Weights of a small GPT-style language model, trained from scratch on English Wikipedia.
Size: 8 layers, width 128, 4 heads of 64 (2 for keys and values), vocabulary 3213, 5.36M parameters.
Training: a variant of Muon for these matrices, 99M tokens, 6060 steps.
Each number is 200 + 20 x the weight over its row's rms, rounded and kept within 0 to 999. Layers, rows and columns count from 0. The size before them is the row's rms in percent of the matrix's.

# layer 3 attention query, 256x128, rms 0.105, rows 0-18,64-81, columns 0-127
084,187,214,209,200,221,203,171,220,226,181,181,192,214,205,213,203,158,222,206,159,241,219,201,219,179,214,194,177,191,174,210,154,206,231,180,219,185,235,226,206,207,235,217,211,188,207,181,221,222,228,204,210,189,184,227,206,185,183,195,206,233,194,184,180,223,188,208,193,197,200,220,217,207,220,171,178,176,211,196,207,199,160,214,224,233,186,202,184,178,233,208,224,215,226,176,209,218,200,227,212,223,206,200,212,226,181,219,167,199,239,169,210,156,217,185,230,210,193,199,163,192,199,214,200,190,214,196,229
068,218,214,172,215,189,208,234,221,190,209,205,213,225,209,189,196,210,231,161,196,160,207,211,182,204,201,190,175,197,190,240,217,211,189,200,251,197,215,214,155,161,229,221,234,186,221,192,201,167,192,200,209,204,179,191,190,224,221,203,185,227,200,201,179,194,221,147,209,204,219,216,208,206,198,192,211,253,207,178,173,209,202,193,178,181,209,214,203,161,197,202,177,201,180,198,208,194,175,184,211,180,185,213,198,188,201,209,226,211,186,199,241,214,199,172,186,214,228,200,247,219,230,231,184,185,211,231,194
082,213,177,200,198,207,173,255,166,193,217,217,204,208,227,211,228,247,227,210,172,197,164,196,176,197,179,197,177,195,223,227,217,217,194,195,191,228,235,171,192,222,215,206,199,200,214,212,164,198,180,193,222,197,212,209,206,187,207,182,227,198,202,216,195,228,218,208,209,199,197,178,173,207,190,211,207,208,216,218,213,190,213,162,209,198,168,177,196,153,190,188,227,171,178,183,187,213,189,196,197,167,180,239,218,183,204,258,177,209,194,187,213,192,238,224,198,199,218,198,241,204,196,179,214,177,196,170,193
081,184,215,171,206,207,240,234,205,222,220,209,189,201,178,194,225,235,198,217,217,194,187,166,203,174,199,182,180,141,215,225,172,206,185,214,213,211,166,199,190,191,200,201,232,221,213,194,184,192,196,215,178,182,205,193,154,210,201,198,193,180,208,216,188,193,216,195,203,217,190,197,185,227,221,231,194,132,222,215,213,212,205,218,213,195,218,195,186,225,198,207,225,155,207,192,173,223,218,187,191,187,179,167,230,176,185,231,188,226,180,158,213,206,196,188,221,185,219,175,206,183,197,202,210,195,228,226,215
073,203,209,188,181,191,209,209,212,220,209,196,192,193,217,239,193,213,198,184,204,165,204,197,162,159,178,167,201,210,205,209,247,193,237,190,176,190,203,194,203,198,210,173,219,204,197,201,154,191,152,198,203,180,199,197,230,184,183,193,234,206,240,185,202,216,180,215,169,189,192,199,175,194,223,187,185,179,218,186,239,206,199,192,221,230,143,193,221,177,199,199,191,227,204,211,214,240,197,205,206,204,238,190,191,202,216,222,184,207,194,250,219,215,190,182,229,209,224,182,212,167,200,232,205,186,215,202,216
075,207,225,208,225,205,210,208,230,200,203,172,218,162,237,235,180,207,174,214,222,179,160,225,192,223,204,183,231,193,242,202,220,175,213,206,196,229,199,167,222,176,201,221,205,203,168,216,199,210,172,181,216,234,205,216,202,224,200,242,228,206,216,176,197,203,195,187,212,211,182,206,214,206,208,202,213,178,215,245,181,203,228,175,241,202,181,188,188,187,192,236,228,205,216,154,179,232,215,208,179,226,204,182,183,181,203,192,220,187,187,178,189,204,186,215,211,195,202,178,216,186,180,190,169,194,178,170,191
087,217,222,190,205,184,236,198,203,186,222,184,175,174,208,142,230,220,222,240,178,244,167,194,192,233,188,174,220,225,196,182,215,177,233,200,203,213,185,230,160,205,179,182,198,208,203,205,198,221,223,190,199,186,208,205,178,246,200,210,216,215,172,222,215,216,203,213,200,191,218,209,183,189,217,220,197,224,173,202,180,202,175,180,189,222,204,231,210,242,182,196,207,217,195,236,207,216,213,172,227,200,205,195,206,174,200,176,208,219,202,206,234,163,168,197,211,192,200,206,215,186,238,223,208,201,204,220,175
076,196,229,207,193,183,181,215,196,184,171,178,195,206,181,182,171,205,198,190,212,217,207,163,215,207,193,236,174,174,223,203,198,200,190,203,225,217,206,209,212,184,212,184,189,194,220,174,223,211,205,177,184,178,232,217,191,192,202,240,165,210,214,189,205,152,175,233,207,193,203,176,228,207,186,204,211,210,211,237,164,206,213,227,233,242,189,204,187,200,210,199,146,233,226,220,208,195,207,185,161,221,219,203,166,221,194,207,198,198,203,163,185,196,204,189,217,215,227,228,151,202,216,191,206,209,225,167,209
082,213,231,177,226,216,235,206,219,200,204,201,180,162,195,199,225,219,209,182,170,211,211,235,206,204,178,215,185,202,249,202,192,207,173,207,183,216,196,209,195,202,200,209,179,200,171,219,169,203,153,200,173,189,212,194,220,186,200,183,183,201,203,171,187,182,180,236,210,186,192,169,195,213,147,200,204,240,199,228,174,197,197,196,171,197,162,223,193,208,188,200,179,186,204,192,184,206,195,210,166,217,210,222,215,215,185,196,147,207,211,170,175,249,180,166,219,190,196,224,220,188,215,199,195,215,181,180,175
084,214,204,212,208,207,228,218,209,189,204,207,190,176,246,205,208,227,192,209,198,216,175,233,187,207,164,216,176,198,193,158,215,236,211,200,197,206,198,207,201,208,189,214,227,191,197,189,245,241,204,223,178,210,213,190,220,212,241,163,192,209,197,203,214,197,213,167,224,185,220,184,166,215,196,203,191,236,165,218,202,166,211,210,207,195,188,188,204,205,171,184,191,186,209,226,189,205,194,226,197,178,209,179,174,212,217,196,205,206,187,221,174,243,216,225,191,191,190,219,212,193,233,236,261,174,192,169,225
092,180,180,166,173,183,219,165,184,212,157,205,215,253,188,211,210,198,203,186,210,200,245,198,202,196,204,234,208,162,161,140,210,154,175,208,217,183,185,217,196,209,208,188,211,184,217,207,190,174,199,210,208,181,200,220,180,191,193,208,198,195,159,218,222,202,190,176,198,189,188,183,192,202,240,170,186,202,198,175,233,203,205,193,179,162,195,175,194,176,195,210,202,231,199,194,207,185,191,216,179,204,189,159,201,195,223,198,182,188,203,175,202,160,208,183,170,193,194,199,189,188,176,179,235,193,207,224,199
075,241,205,184,191,189,199,200,181,251,196,212,210,185,212,179,149,180,236,210,209,198,242,195,217,184,185,183,215,204,167,229,183,215,210,205,209,204,183,187,221,166,200,205,202,244,231,179,191,209,199,224,209,219,202,209,184,154,213,197,189,164,178,174,196,201,174,209,201,183,198,244,229,248,199,224,206,201,200,196,191,203,208,215,218,200,194,172,194,209,213,226,177,217,207,186,216,204,187,132,213,161,197,179,201,200,209,172,216,187,205,200,205,196,225,202,203,175,192,202,187,190,184,218,182,198,215,215,235
083,224,184,226,210,246,161,218,194,184,177,209,182,200,203,230,202,189,189,195,222,205,184,200,216,147,210,210,210,239,170,165,229,164,215,175,237,176,209,189,223,190,186,201,205,184,166,214,223,181,208,210,188,188,214,188,191,189,202,173,192,223,222,220,192,192,168,220,164,166,199,210,206,179,180,195,209,252,200,190,191,169,198,174,173,212,223,214,172,210,206,191,206,187,214,200,220,219,183,199,235,165,202,182,207,226,213,196,169,187,217,186,173,203,206,166,238,185,205,202,178,206,205,205,222,208,206,196,193
085,179,228,189,192,210,198,180,192,217,182,181,203,217,185,216,213,174,177,183,227,221,237,222,204,194,195,229,200,200,143,228,186,214,193,242,224,195,191,232,205,198,211,190,201,208,219,191,190,180,209,219,200,198,164,199,197,205,214,212,192,177,157,197,181,200,213,203,212,208,212,204,213,179,221,182,216,171,192,188,228,237,169,198,207,184,161,177,197,170,216,198,226,232,191,178,184,226,189,211,185,200,213,210,221,216,213,177,178,173,202,187,152,165,216,207,173,190,211,187,198,195,175,151,204,173,235,207,233
081,182,227,195,176,133,167,218,176,190,187,183,179,217,192,218,179,218,238,190,196,209,222,180,205,202,239,279,219,172,161,193,206,191,220,192,222,171,172,209,205,207,215,215,174,166,203,217,196,187,213,181,237,202,222,199,212,219,222,190,209,205,197,205,191,201,214,201,223,178,204,201,188,186,191,202,192,189,193,165,198,209,202,226,187,178,193,187,206,189,191,190,174,207,239,198,194,205,223,196,224,182,193,207,198,227,202,212,189,235,173,185,207,171,217,195,175,241,205,215,197,217,191,183,193,205,218,238,212
102,203,222,192,192,228,175,209,173,214,178,187,222,228,182,177,169,202,241,180,218,205,230,209,204,169,213,221,215,257,132,185,191,204,207,206,219,221,179,222,230,179,191,191,238,195,203,190,172,224,227,191,176,231,195,215,170,189,181,159,169,196,242,193,206,181,197,205,203,196,204,194,195,190,184,191,190,197,196,170,195,208,188,196,215,173,218,183,222,228,190,199,174,216,192,200,216,187,185,174,191,186,208,184,227,219,202,194,182,219,209,225,199,202,197,231,209,212,187,236,181,216,206,181,226,166,200,211,194
120,218,214,168,174,175,183,199,174,236,197,183,257,232,161,224,166,187,206,159,227,217,216,165,222,196,226,227,221,200,181,248,213,191,206,171,206,202,184,205,187,203,193,208,186,224,195,168,209,210,202,183,225,193,175,177,179,193,198,197,220,211,166,208,223,228,196,198,191,175,199,184,230,200,194,200,207,198,201,189,217,220,226,214,227,198,225,205,198,193,202,231,162,214,225,189,183,191,186,221,184,185,150,217,211,184,223,184,217,242,194,209,215,185,222,207,194,210,182,190,217,189,174,183,192,182,204,193,192
094,218,198,168,182,201,218,183,209,238,205,203,171,190,184,162,215,186,199,241,169,212,220,222,191,180,189,207,204,234,217,166,163,213,179,173,184,213,177,219,203,203,185,211,194,186,210,203,216,187,164,178,180,186,184,198,182,199,202,196,189,191,202,224,207,212,181,219,210,216,206,188,185,235,190,194,187,189,240,194,219,204,208,196,192,172,159,190,192,190,191,241,161,195,183,205,207,215,164,195,206,220,189,237,202,200,220,198,187,183,173,196,216,242,188,223,235,159,183,155,175,200,186,156,204,213,181,217,198
092,181,190,176,222,195,181,244,179,210,240,219,191,207,216,201,213,175,183,212,175,203,171,170,196,170,224,181,240,159,188,198,203,195,196,186,249,234,192,212,206,245,205,193,212,194,185,155,206,204,205,216,215,199,167,202,183,206,189,205,188,198,198,197,195,206,228,174,230,184,178,161,231,206,227,201,210,220,221,179,182,207,194,186,194,212,201,181,186,247,188,187,222,213,203,195,181,205,199,238,203,239,192,160,202,167,184,225,218,206,192,203,221,177,209,214,203,238,190,195,176,185,201,186,186,186,202,226,199
098,213,199,196,192,212,172,207,179,210,231,188,219,191,249,181,167,209,205,208,221,230,191,173,206,209,180,200,186,173,183,197,227,212,201,186,197,182,228,225,221,188,166,200,204,223,159,223,190,213,190,213,233,208,165,173,191,182,198,201,199,211,188,180,202,207,222,194,251,192,202,181,194,170,205,200,212,167,207,176,207,192,206,216,227,207,215,211,192,209,201,157,198,223,221,193,212,206,158,225,197,169,185,180,169,204,147,241,198,222,232,187,214,215,187,215,223,202,197,168,199,180,213,194,220,189,214,211,243
094,227,174,167,220,222,201,191,227,217,238,182,210,229,200,206,197,198,197,198,198,206,226,174,211,192,177,196,207,198,183,242,194,225,209,208,168,190,223,215,187,206,198,211,187,180,162,239,186,193,191,190,206,214,170,151,216,234,207,165,198,187,197,183,211,218,206,169,202,201,186,198,201,176,206,204,193,226,203,191,195,171,240,234,207,199,234,200,204,191,196,162,213,181,209,197,193,155,180,239,194,179,210,196,169,191,156,255,227,183,210,193,232,199,196,174,199,206,187,196,223,180,211,191,182,208,214,220,213
098,217,187,187,195,216,204,200,214,179,218,204,215,214,246,209,206,215,222,226,217,175,217,203,200,209,138,166,214,188,240,223,215,183,196,157,181,214,205,203,196,229,183,210,257,211,169,213,184,203,206,179,201,230,193,211,184,205,188,223,222,201,218,231,197,205,227,207,169,190,199,181,210,162,180,219,206,224,222,220,186,195,205,224,194,200,184,216,209,203,184,158,234,178,223,180,205,221,213,187,181,214,195,187,201,228,183,207,228,170,174,211,243,188,176,180,200,203,181,206,189,198,187,225,202,232,227,199,208
092,204,210,168,197,156,191,188,243,224,210,183,216,188,222,228,200,223,178,163,204,188,238,195,212,234,198,214,212,222,205,214,181,217,181,169,221,204,209,224,180,202,182,231,210,193,224,217,171,180,214,200,216,218,177,171,210,225,224,177,184,203,221,197,184,221,212,240,183,194,224,191,166,179,185,211,216,215,206,208,198,178,216,251,188,214,174,201,228,232,202,177,195,179,215,208,162,214,186,191,193,177,195,191,191,211,218,208,214,189,192,202,242,161,194,187,201,152,235,196,212,196,230,193,204,199,220,197,195
091,182,180,211,190,223,180,195,168,203,219,208,193,183,198,219,161,201,195,204,209,201,214,192,191,198,181,203,212,251,191,223,216,210,183,217,215,188,196,209,189,197,204,198,235,228,219,185,211,236,189,177,143,229,206,230,195,199,161,190,205,199,242,215,206,213,210,202,166,210,187,171,167,153,200,202,202,197,179,180,204,181,206,212,198,226,186,212,213,197,227,170,196,244,183,211,213,194,185,189,217,211,206,173,208,179,205,187,219,220,177,214,199,157,215,201,241,194,182,219,184,162,161,203,220,178,237,204,211
090,174,174,187,210,211,178,196,221,152,197,210,192,215,219,205,216,208,185,222,200,162,176,198,252,192,191,205,179,193,219,207,217,186,215,191,157,183,186,208,221,193,178,229,198,209,197,187,175,161,189,180,177,176,224,205,213,226,200,194,220,198,207,223,181,190,192,218,218,199,202,190,223,228,152,193,211,172,235,245,183,210,183,197,189,212,202,177,180,191,201,208,190,189,206,176,195,212,180,179,216,254,214,182,197,202,206,217,217,212,210,182,180,209,208,195,229,206,156,165,191,203,186,167,235,220,189,190,238
103,202,165,203,211,220,262,179,204,221,170,186,206,223,165,202,169,198,194,212,196,209,227,220,217,213,159,220,217,199,191,216,196,239,178,211,204,211,201,221,226,184,190,217,169,237,188,187,184,202,194,206,215,198,222,226,217,210,202,192,234,177,196,186,206,233,151,245,168,217,187,201,209,192,219,228,180,197,158,203,217,212,180,203,193,215,180,203,215,194,181,198,213,219,187,213,199,193,174,192,206,201,184,194,181,198,239,218,223,216,184,210,202,147,199,196,171,207,196,205,183,191,232,210,205,169,226,200,176
095,194,195,227,183,206,191,179,179,200,214,255,201,216,148,197,217,166,168,226,231,192,198,189,189,220,193,181,213,202,203,233,182,218,183,185,193,207,190,207,176,198,211,195,196,226,191,214,236,209,195,206,168,188,205,227,196,193,229,191,186,229,201,212,205,196,211,194,196,188,203,183,221,226,210,183,225,201,185,215,236,220,229,191,195,226,201,205,221,243,199,219,174,201,181,165,222,215,178,190,224,225,248,195,174,200,199,205,175,195,209,208,221,197,181,221,179,219,236,197,184,177,164,230,161,202,187,179,238
100,202,193,184,226,193,194,187,186,159,203,217,205,172,205,225,201,189,189,179,196,192,188,229,210,222,187,173,176,177,214,212,226,209,188,184,200,221,163,202,172,229,190,182,176,199,198,225,152,187,202,211,199,184,227,170,203,176,208,219,208,201,199,204,193,198,186,212,225,216,201,189,223,237,195,202,145,187,162,186,215,214,199,211,173,167,211,192,210,171,181,210,179,175,180,200,202,200,197,198,191,203,186,205,175,212,242,195,196,165,170,223,232,222,186,251,198,212,158,218,192,188,244,219,174,203,190,186,226
089,189,205,195,185,196,162,211,205,184,224,230,200,213,220,184,195,205,184,213,206,213,147,212,198,199,185,178,166,179,222,184,185,195,218,189,139,185,161,198,219,178,211,182,177,186,213,200,223,229,213,222,207,175,231,166,224,180,206,219,186,180,189,222,201,198,201,207,220,175,211,265,172,196,188,196,183,170,204,194,199,209,208,189,221,181,239,191,163,198,193,213,194,200,186,190,178,199,197,186,202,205,175,177,214,167,182,219,177,209,167,188,171,199,206,232,205,183,187,204,207,215,213,212,211,182,182,189,247
097,224,197,186,196,192,232,179,201,217,205,192,201,184,161,202,191,240,219,209,172,170,185,166,181,178,234,208,206,171,197,184,182,225,204,232,204,176,203,186,206,226,205,221,179,185,188,206,188,173,216,197,228,202,204,255,211,199,213,227,181,222,164,229,200,197,173,224,189,188,206,203,212,224,184,201,232,212,223,213,214,204,178,208,215,170,200,207,207,203,227,221,171,212,220,189,220,235,203,193,216,200,192,217,187,180,206,197,182,202,189,235,184,208,233,197,163,205,180,228,161,198,137,205,174,183,200,208,213
094,150,198,187,190,141,175,173,184,186,187,152,199,226,201,183,163,174,215,176,214,219,190,184,226,222,207,200,186,218,207,193,199,220,208,208,196,228,193,195,223,196,202,198,188,184,208,206,207,207,202,202,202,207,189,223,207,189,203,196,203,182,222,186,200,197,204,176,204,215,181,215,186,238,185,221,224,190,187,215,186,193,233,205,217,232,227,182,152,220,209,190,212,243,184,205,167,207,227,194,200,199,207,188,195,241,194,210,199,174,243,181,228,211,194,154,227,233,243,203,223,215,232,206,188,207,213,200,189
105,193,186,209,167,202,162,184,200,189,240,188,205,170,209,233,217,203,206,221,194,213,167,200,188,178,207,171,199,221,169,245,213,214,203,186,205,225,233,202,197,216,175,185,175,221,180,217,213,188,196,259,182,186,204,175,209,199,167,200,197,196,202,194,185,172,208,194,213,209,173,187,216,206,192,227,191,211,169,221,147,180,199,208,216,163,166,197,240,221,209,216,187,218,221,201,184,189,193,156,214,189,214,176,169,208,197,225,203,204,189,214,178,202,192,211,191,171,201,213,225,200,174,224,198,180,201,163,179
094,209,183,221,161,190,197,230,180,222,190,161,197,220,199,162,186,222,190,188,206,224,183,198,199,218,197,184,234,172,168,137,222,186,168,188,195,169,210,222,200,181,200,182,187,176,171,185,184,208,190,214,199,177,177,212,190,192,191,212,228,205,190,199,227,175,176,215,233,193,186,201,180,197,177,207,195,223,201,168,205,227,211,203,226,207,177,203,209,188,253,197,222,182,211,226,223,212,217,175,229,195,193,215,197,174,219,194,175,199,183,184,172,230,211,210,240,203,209,174,229,196,196,159,203,206,193,206,207
091,227,143,215,189,217,219,180,225,212,219,163,191,214,208,195,180,176,197,212,220,198,179,209,195,184,204,186,217,187,168,186,202,239,200,218,192,200,205,216,229,214,221,213,190,189,198,199,202,228,197,185,178,188,185,227,219,233,173,162,157,184,212,202,215,181,192,208,234,239,209,207,210,246,219,229,212,204,204,189,209,194,227,234,206,186,191,218,191,208,203,187,190,195,183,216,211,203,161,147,219,168,200,214,203,205,218,151,177,246,210,214,211,209,191,215,197,203,213,173,206,211,179,189,222,196,204,177,195
096,195,230,181,232,198,196,198,220,224,222,198,191,155,208,175,191,194,189,203,198,188,206,219,197,195,201,197,179,205,228,194,217,214,217,192,214,203,206,185,188,206,209,160,213,186,225,216,231,164,191,191,247,178,184,210,208,206,188,184,205,204,216,201,162,180,201,192,210,214,199,210,201,222,206,195,230,221,219,187,184,161,200,186,192,171,169,210,173,147,146,158,210,178,219,201,234,174,222,189,203,201,209,184,191,214,184,190,226,181,188,195,170,250,185,211,238,180,211,215,221,221,210,199,222,212,176,200,234
098,193,230,178,180,214,204,182,206,228,171,168,198,201,177,212,199,251,156,248,212,169,158,195,218,225,223,197,197,241,184,184,175,188,208,242,193,241,201,170,205,207,212,215,226,235,177,178,194,188,218,185,256,246,199,208,209,209,191,210,183,208,204,206,183,229,200,199,175,202,215,199,202,234,191,153,202,181,209,202,199,195,221,205,200,211,218,218,197,211,247,203,192,199,199,199,205,221,213,237,174,209,174,208,199,202,201,195,183,194,211,189,225,218,219,185,208,220,212,206,213,190,181,193,188,200,205,206,189
105,207,192,215,187,227,228,178,198,206,187,225,220,196,201,208,186,189,185,199,248,206,246,221,182,193,214,216,217,155,138,195,179,210,197,193,200,215,210,231,188,217,199,201,199,182,230,170,214,200,179,194,224,191,211,220,146,208,217,178,220,214,202,205,179,204,171,219,188,193,214,184,185,204,257,196,198,180,214,177,221,186,215,208,215,177,195,192,193,157,214,201,180,155,214,200,197,192,213,193,213,202,208,201,185,196,215,175,240,222,183,209,212,173,217,192,215,182,225,224,207,185,203,158,203,217,206,194,163
# layer 3 attention key, 128x128, rms 0.105, rows 0-17, columns 0-127
054,209,229,182,194,232,162,179,182,180,192,247,220,202,229,191,206,210,229,178,211,232,171,186,216,201,164,222,209,200,201,242,175,201,184,190,170,198,212,173,228,188,173,207,206,218,181,195,179,222,196,209,207,197,209,181,185,177,209,229,226,213,228,176,197,214,200,203,196,184,216,197,186,201,205,159,206,155,179,198,205,214,195,182,203,238,180,195,207,217,231,154,202,191,213,202,232,216,196,196,193,206,187,187,175,166,168,183,207,221,217,199,180,213,229,200,224,222,203,191,205,188,174,192,209,181,218,213,258
058,145,185,204,208,192,245,162,217,219,202,161,172,231,188,151,187,199,221,202,179,228,209,178,209,179,177,178,184,188,183,220,169,203,204,204,157,159,209,206,173,200,192,181,212,189,167,239,199,180,189,179,211,208,203,177,204,210,220,188,210,184,188,212,214,214,192,163,201,207,199,231,169,230,196,202,193,192,189,197,206,191,206,186,207,178,230,174,192,183,196,209,192,207,216,193,188,173,186,221,211,188,190,185,187,203,196,255,185,187,194,167,227,188,205,198,174,195,218,240,226,170,208,197,189,214,213,198,219
066,206,165,202,193,208,222,211,206,180,207,184,208,217,226,221,216,204,225,221,192,185,189,201,167,194,154,178,202,208,253,231,233,185,183,165,188,213,208,207,178,217,191,188,233,241,169,204,183,184,207,189,221,220,194,199,188,196,191,200,202,216,210,238,197,202,227,194,188,237,208,198,174,224,216,212,216,201,205,209,183,200,198,209,187,200,179,211,200,181,186,173,250,196,200,154,212,203,202,190,210,169,174,184,195,222,185,217,240,164,160,198,215,192,170,167,204,192,205,225,213,187,187,248,184,224,212,198,199
081,189,215,174,223,150,227,215,217,219,188,185,184,177,217,193,179,220,167,208,195,202,211,184,167,225,210,205,195,199,197,178,207,225,184,165,224,179,224,242,172,187,193,223,217,173,250,213,152,189,180,186,204,220,189,174,200,202,219,182,174,195,213,207,213,236,218,214,205,182,192,181,159,200,203,210,207,207,225,172,211,181,220,230,188,191,197,189,220,211,207,212,214,184,199,215,169,188,197,182,205,172,178,170,207,191,229,217,214,203,185,205,198,185,179,187,221,159,240,217,199,179,212,193,208,195,235,208,165
075,193,229,207,211,213,201,188,168,216,215,229,229,189,201,219,181,188,193,164,211,188,227,195,202,180,187,205,219,230,211,222,213,202,192,222,211,152,177,224,192,202,194,223,219,245,221,198,198,226,165,202,180,205,192,234,210,215,168,208,202,208,194,199,218,217,210,197,174,175,180,161,162,180,221,189,214,171,194,177,187,194,210,203,213,215,186,190,223,243,218,191,189,211,189,191,203,181,173,182,220,169,190,188,185,167,193,224,238,206,212,229,173,153,223,196,226,175,176,218,216,176,183,208,196,168,207,203,173
077,154,159,192,231,195,184,196,200,150,194,215,182,210,192,197,227,188,176,170,193,166,201,210,220,163,199,205,172,187,206,196,212,179,198,207,201,219,207,205,216,178,197,223,160,219,184,212,183,169,191,196,226,179,189,200,219,215,211,194,230,213,217,206,183,218,183,227,219,196,209,202,237,218,173,195,222,176,256,219,185,189,168,220,201,193,187,171,142,199,189,218,218,188,205,176,192,208,172,170,205,199,186,193,188,197,211,236,208,194,195,180,181,189,204,219,203,200,157,196,203,176,171,180,231,190,198,200,217
078,195,196,222,211,219,264,166,194,215,170,199,215,220,171,180,180,211,207,219,186,212,236,210,205,210,170,231,203,191,198,203,209,225,204,202,195,189,184,203,231,182,200,214,191,242,213,195,220,195,197,211,214,203,245,214,210,197,196,209,239,177,193,216,218,256,165,234,170,213,182,181,210,183,195,217,207,203,160,184,217,211,194,169,206,225,200,196,238,197,194,198,215,204,176,211,193,203,173,210,201,193,192,198,192,207,207,213,230,223,171,208,219,159,189,200,163,220,181,209,182,181,223,200,217,172,237,204,182
078,177,200,238,189,219,215,174,181,194,182,246,189,222,150,216,215,196,200,220,227,202,184,184,236,212,185,183,208,173,208,206,189,212,201,193,207,217,186,207,190,181,223,199,185,229,224,187,217,217,206,194,175,222,189,216,187,194,212,203,192,226,194,204,200,201,201,206,203,193,202,183,217,189,196,194,207,224,190,217,206,211,200,211,197,245,199,200,204,219,211,202,172,173,196,155,225,216,187,190,207,228,255,197,183,192,188,207,149,202,184,204,177,205,186,247,184,249,205,227,195,168,167,246,181,217,210,165,228
082,229,193,187,205,186,207,205,198,152,169,214,206,168,203,248,191,195,193,189,193,177,199,223,226,216,182,163,186,184,224,214,196,192,197,177,213,209,185,208,197,212,194,216,186,231,204,228,180,169,214,194,229,193,223,188,197,178,208,203,165,217,215,202,194,186,182,214,229,201,166,202,184,209,194,184,153,181,178,186,197,190,175,204,198,198,224,178,221,185,198,219,216,169,213,176,207,204,165,206,189,183,181,235,163,218,219,205,184,168,153,217,208,208,192,232,194,233,140,213,216,192,220,223,181,207,189,183,207
068,202,181,193,202,196,171,189,189,208,194,234,186,189,225,220,208,238,203,186,226,198,186,241,213,183,187,241,158,177,229,221,199,215,199,191,159,182,167,219,213,191,193,160,187,190,201,223,209,234,249,223,218,203,214,193,217,198,205,172,189,207,176,216,211,207,215,217,203,215,199,209,187,196,214,217,185,196,192,186,188,215,239,170,223,167,206,178,167,216,222,194,179,218,200,184,184,221,171,214,211,220,152,204,190,197,172,195,193,167,233,185,177,229,204,213,221,196,217,196,191,221,195,211,206,188,171,164,214
085,232,206,179,192,212,213,174,190,205,219,203,195,203,143,224,206,212,235,196,207,217,154,152,211,180,249,197,202,174,173,218,202,222,190,210,202,181,235,170,206,201,201,190,165,187,174,198,178,172,211,209,210,202,198,210,245,218,207,191,203,210,178,187,187,198,176,190,207,200,206,226,233,207,224,197,210,236,214,186,222,214,176,199,216,170,198,190,172,179,237,219,198,235,208,180,220,217,185,187,204,202,184,198,196,177,198,173,203,207,195,243,199,212,199,172,190,183,200,177,171,205,149,222,212,188,209,206,203
076,203,165,189,190,152,186,139,181,175,164,135,192,217,195,190,165,199,193,163,208,204,173,189,204,198,205,211,190,216,207,219,209,213,209,228,181,217,189,181,226,216,214,188,234,195,193,202,209,223,213,202,193,178,203,212,202,190,210,198,179,174,218,188,184,201,221,173,206,198,196,198,165,209,211,201,233,190,200,227,207,222,222,184,234,249,207,183,170,243,218,207,209,227,205,177,182,211,191,197,211,213,198,172,189,231,210,185,200,181,234,167,214,189,193,167,223,219,221,196,215,219,203,211,212,207,197,207,213
078,206,181,216,170,201,139,191,206,199,207,182,211,186,230,235,227,214,167,184,197,204,152,182,199,168,196,156,180,187,177,234,191,201,225,216,215,201,203,190,190,216,192,170,196,205,189,228,191,185,214,238,202,203,216,183,209,159,165,218,191,184,218,196,175,194,192,188,230,200,179,223,212,229,186,211,193,224,200,190,165,193,207,228,187,191,176,217,219,211,210,186,189,203,222,187,209,209,201,162,233,199,239,183,177,190,229,217,201,182,168,217,161,199,193,217,211,193,193,217,227,199,189,226,173,178,184,193,197
082,172,196,173,160,184,214,203,167,227,194,197,221,193,177,184,199,208,225,194,208,250,206,188,208,218,216,175,203,216,154,197,195,224,183,195,158,202,230,191,203,206,200,168,198,168,173,209,210,204,199,221,198,173,178,188,165,219,217,209,243,188,170,211,211,172,180,210,235,222,224,209,185,238,199,223,227,209,205,167,212,236,185,173,204,188,197,186,209,210,228,211,221,208,197,237,195,225,226,175,200,210,183,221,205,211,217,194,205,216,172,195,183,215,213,232,184,202,231,167,216,209,195,186,172,203,197,183,188
074,213,209,208,192,234,188,220,205,204,210,186,187,214,211,211,214,230,215,232,203,199,249,184,190,213,208,178,197,189,167,174,219,210,216,232,203,203,188,194,201,205,202,217,190,197,219,198,191,235,192,192,209,201,183,196,208,220,215,167,159,189,204,193,209,149,198,199,190,219,222,214,236,201,227,199,209,199,192,205,209,226,198,239,197,190,171,225,228,248,192,196,221,201,208,205,234,259,195,163,241,190,213,218,228,215,229,164,183,203,158,199,172,211,196,204,212,194,223,198,194,176,203,178,224,170,207,176,217
086,182,208,149,221,203,200,187,184,180,188,179,176,165,198,168,192,206,213,193,190,185,192,207,199,217,192,210,176,186,221,203,222,221,205,216,178,206,198,203,177,227,201,194,250,193,185,221,203,194,200,181,250,193,222,221,199,179,203,206,198,208,231,181,174,167,189,198,207,216,202,208,203,225,242,174,205,201,230,164,180,160,224,201,186,168,185,192,174,196,150,155,203,198,227,211,218,174,198,225,231,192,209,196,175,206,191,191,239,200,197,201,173,232,177,200,229,179,198,225,216,207,211,200,214,202,181,188,226
083,211,219,168,182,179,220,170,171,221,189,171,199,208,153,245,189,211,158,213,202,206,162,221,218,188,218,224,197,250,186,222,188,202,187,224,162,230,216,163,208,223,192,173,210,238,194,218,188,187,192,176,228,213,206,216,198,248,173,199,201,199,185,185,171,229,179,187,188,213,231,208,200,220,178,178,179,189,204,199,212,196,217,210,213,238,187,204,207,195,211,208,156,179,191,195,189,217,214,204,180,238,178,212,190,188,213,197,183,228,171,190,201,201,201,188,195,227,224,199,198,213,198,193,184,187,213,193,196
085,203,217,163,174,205,215,179,220,226,195,211,244,194,172,205,169,193,189,160,218,204,218,220,181,183,209,213,209,192,169,214,196,198,199,182,175,205,199,227,198,197,191,206,172,166,219,197,222,179,188,189,211,202,241,219,148,198,210,165,224,191,177,193,194,218,194,222,190,213,218,186,194,194,242,206,201,173,197,159,203,178,203,222,191,189,183,204,174,152,204,181,197,159,220,225,199,198,207,196,190,202,224,204,181,200,179,220,221,211,191,201,174,213,218,209,199,206,201,211,238,177,215,149,176,213,218,186,159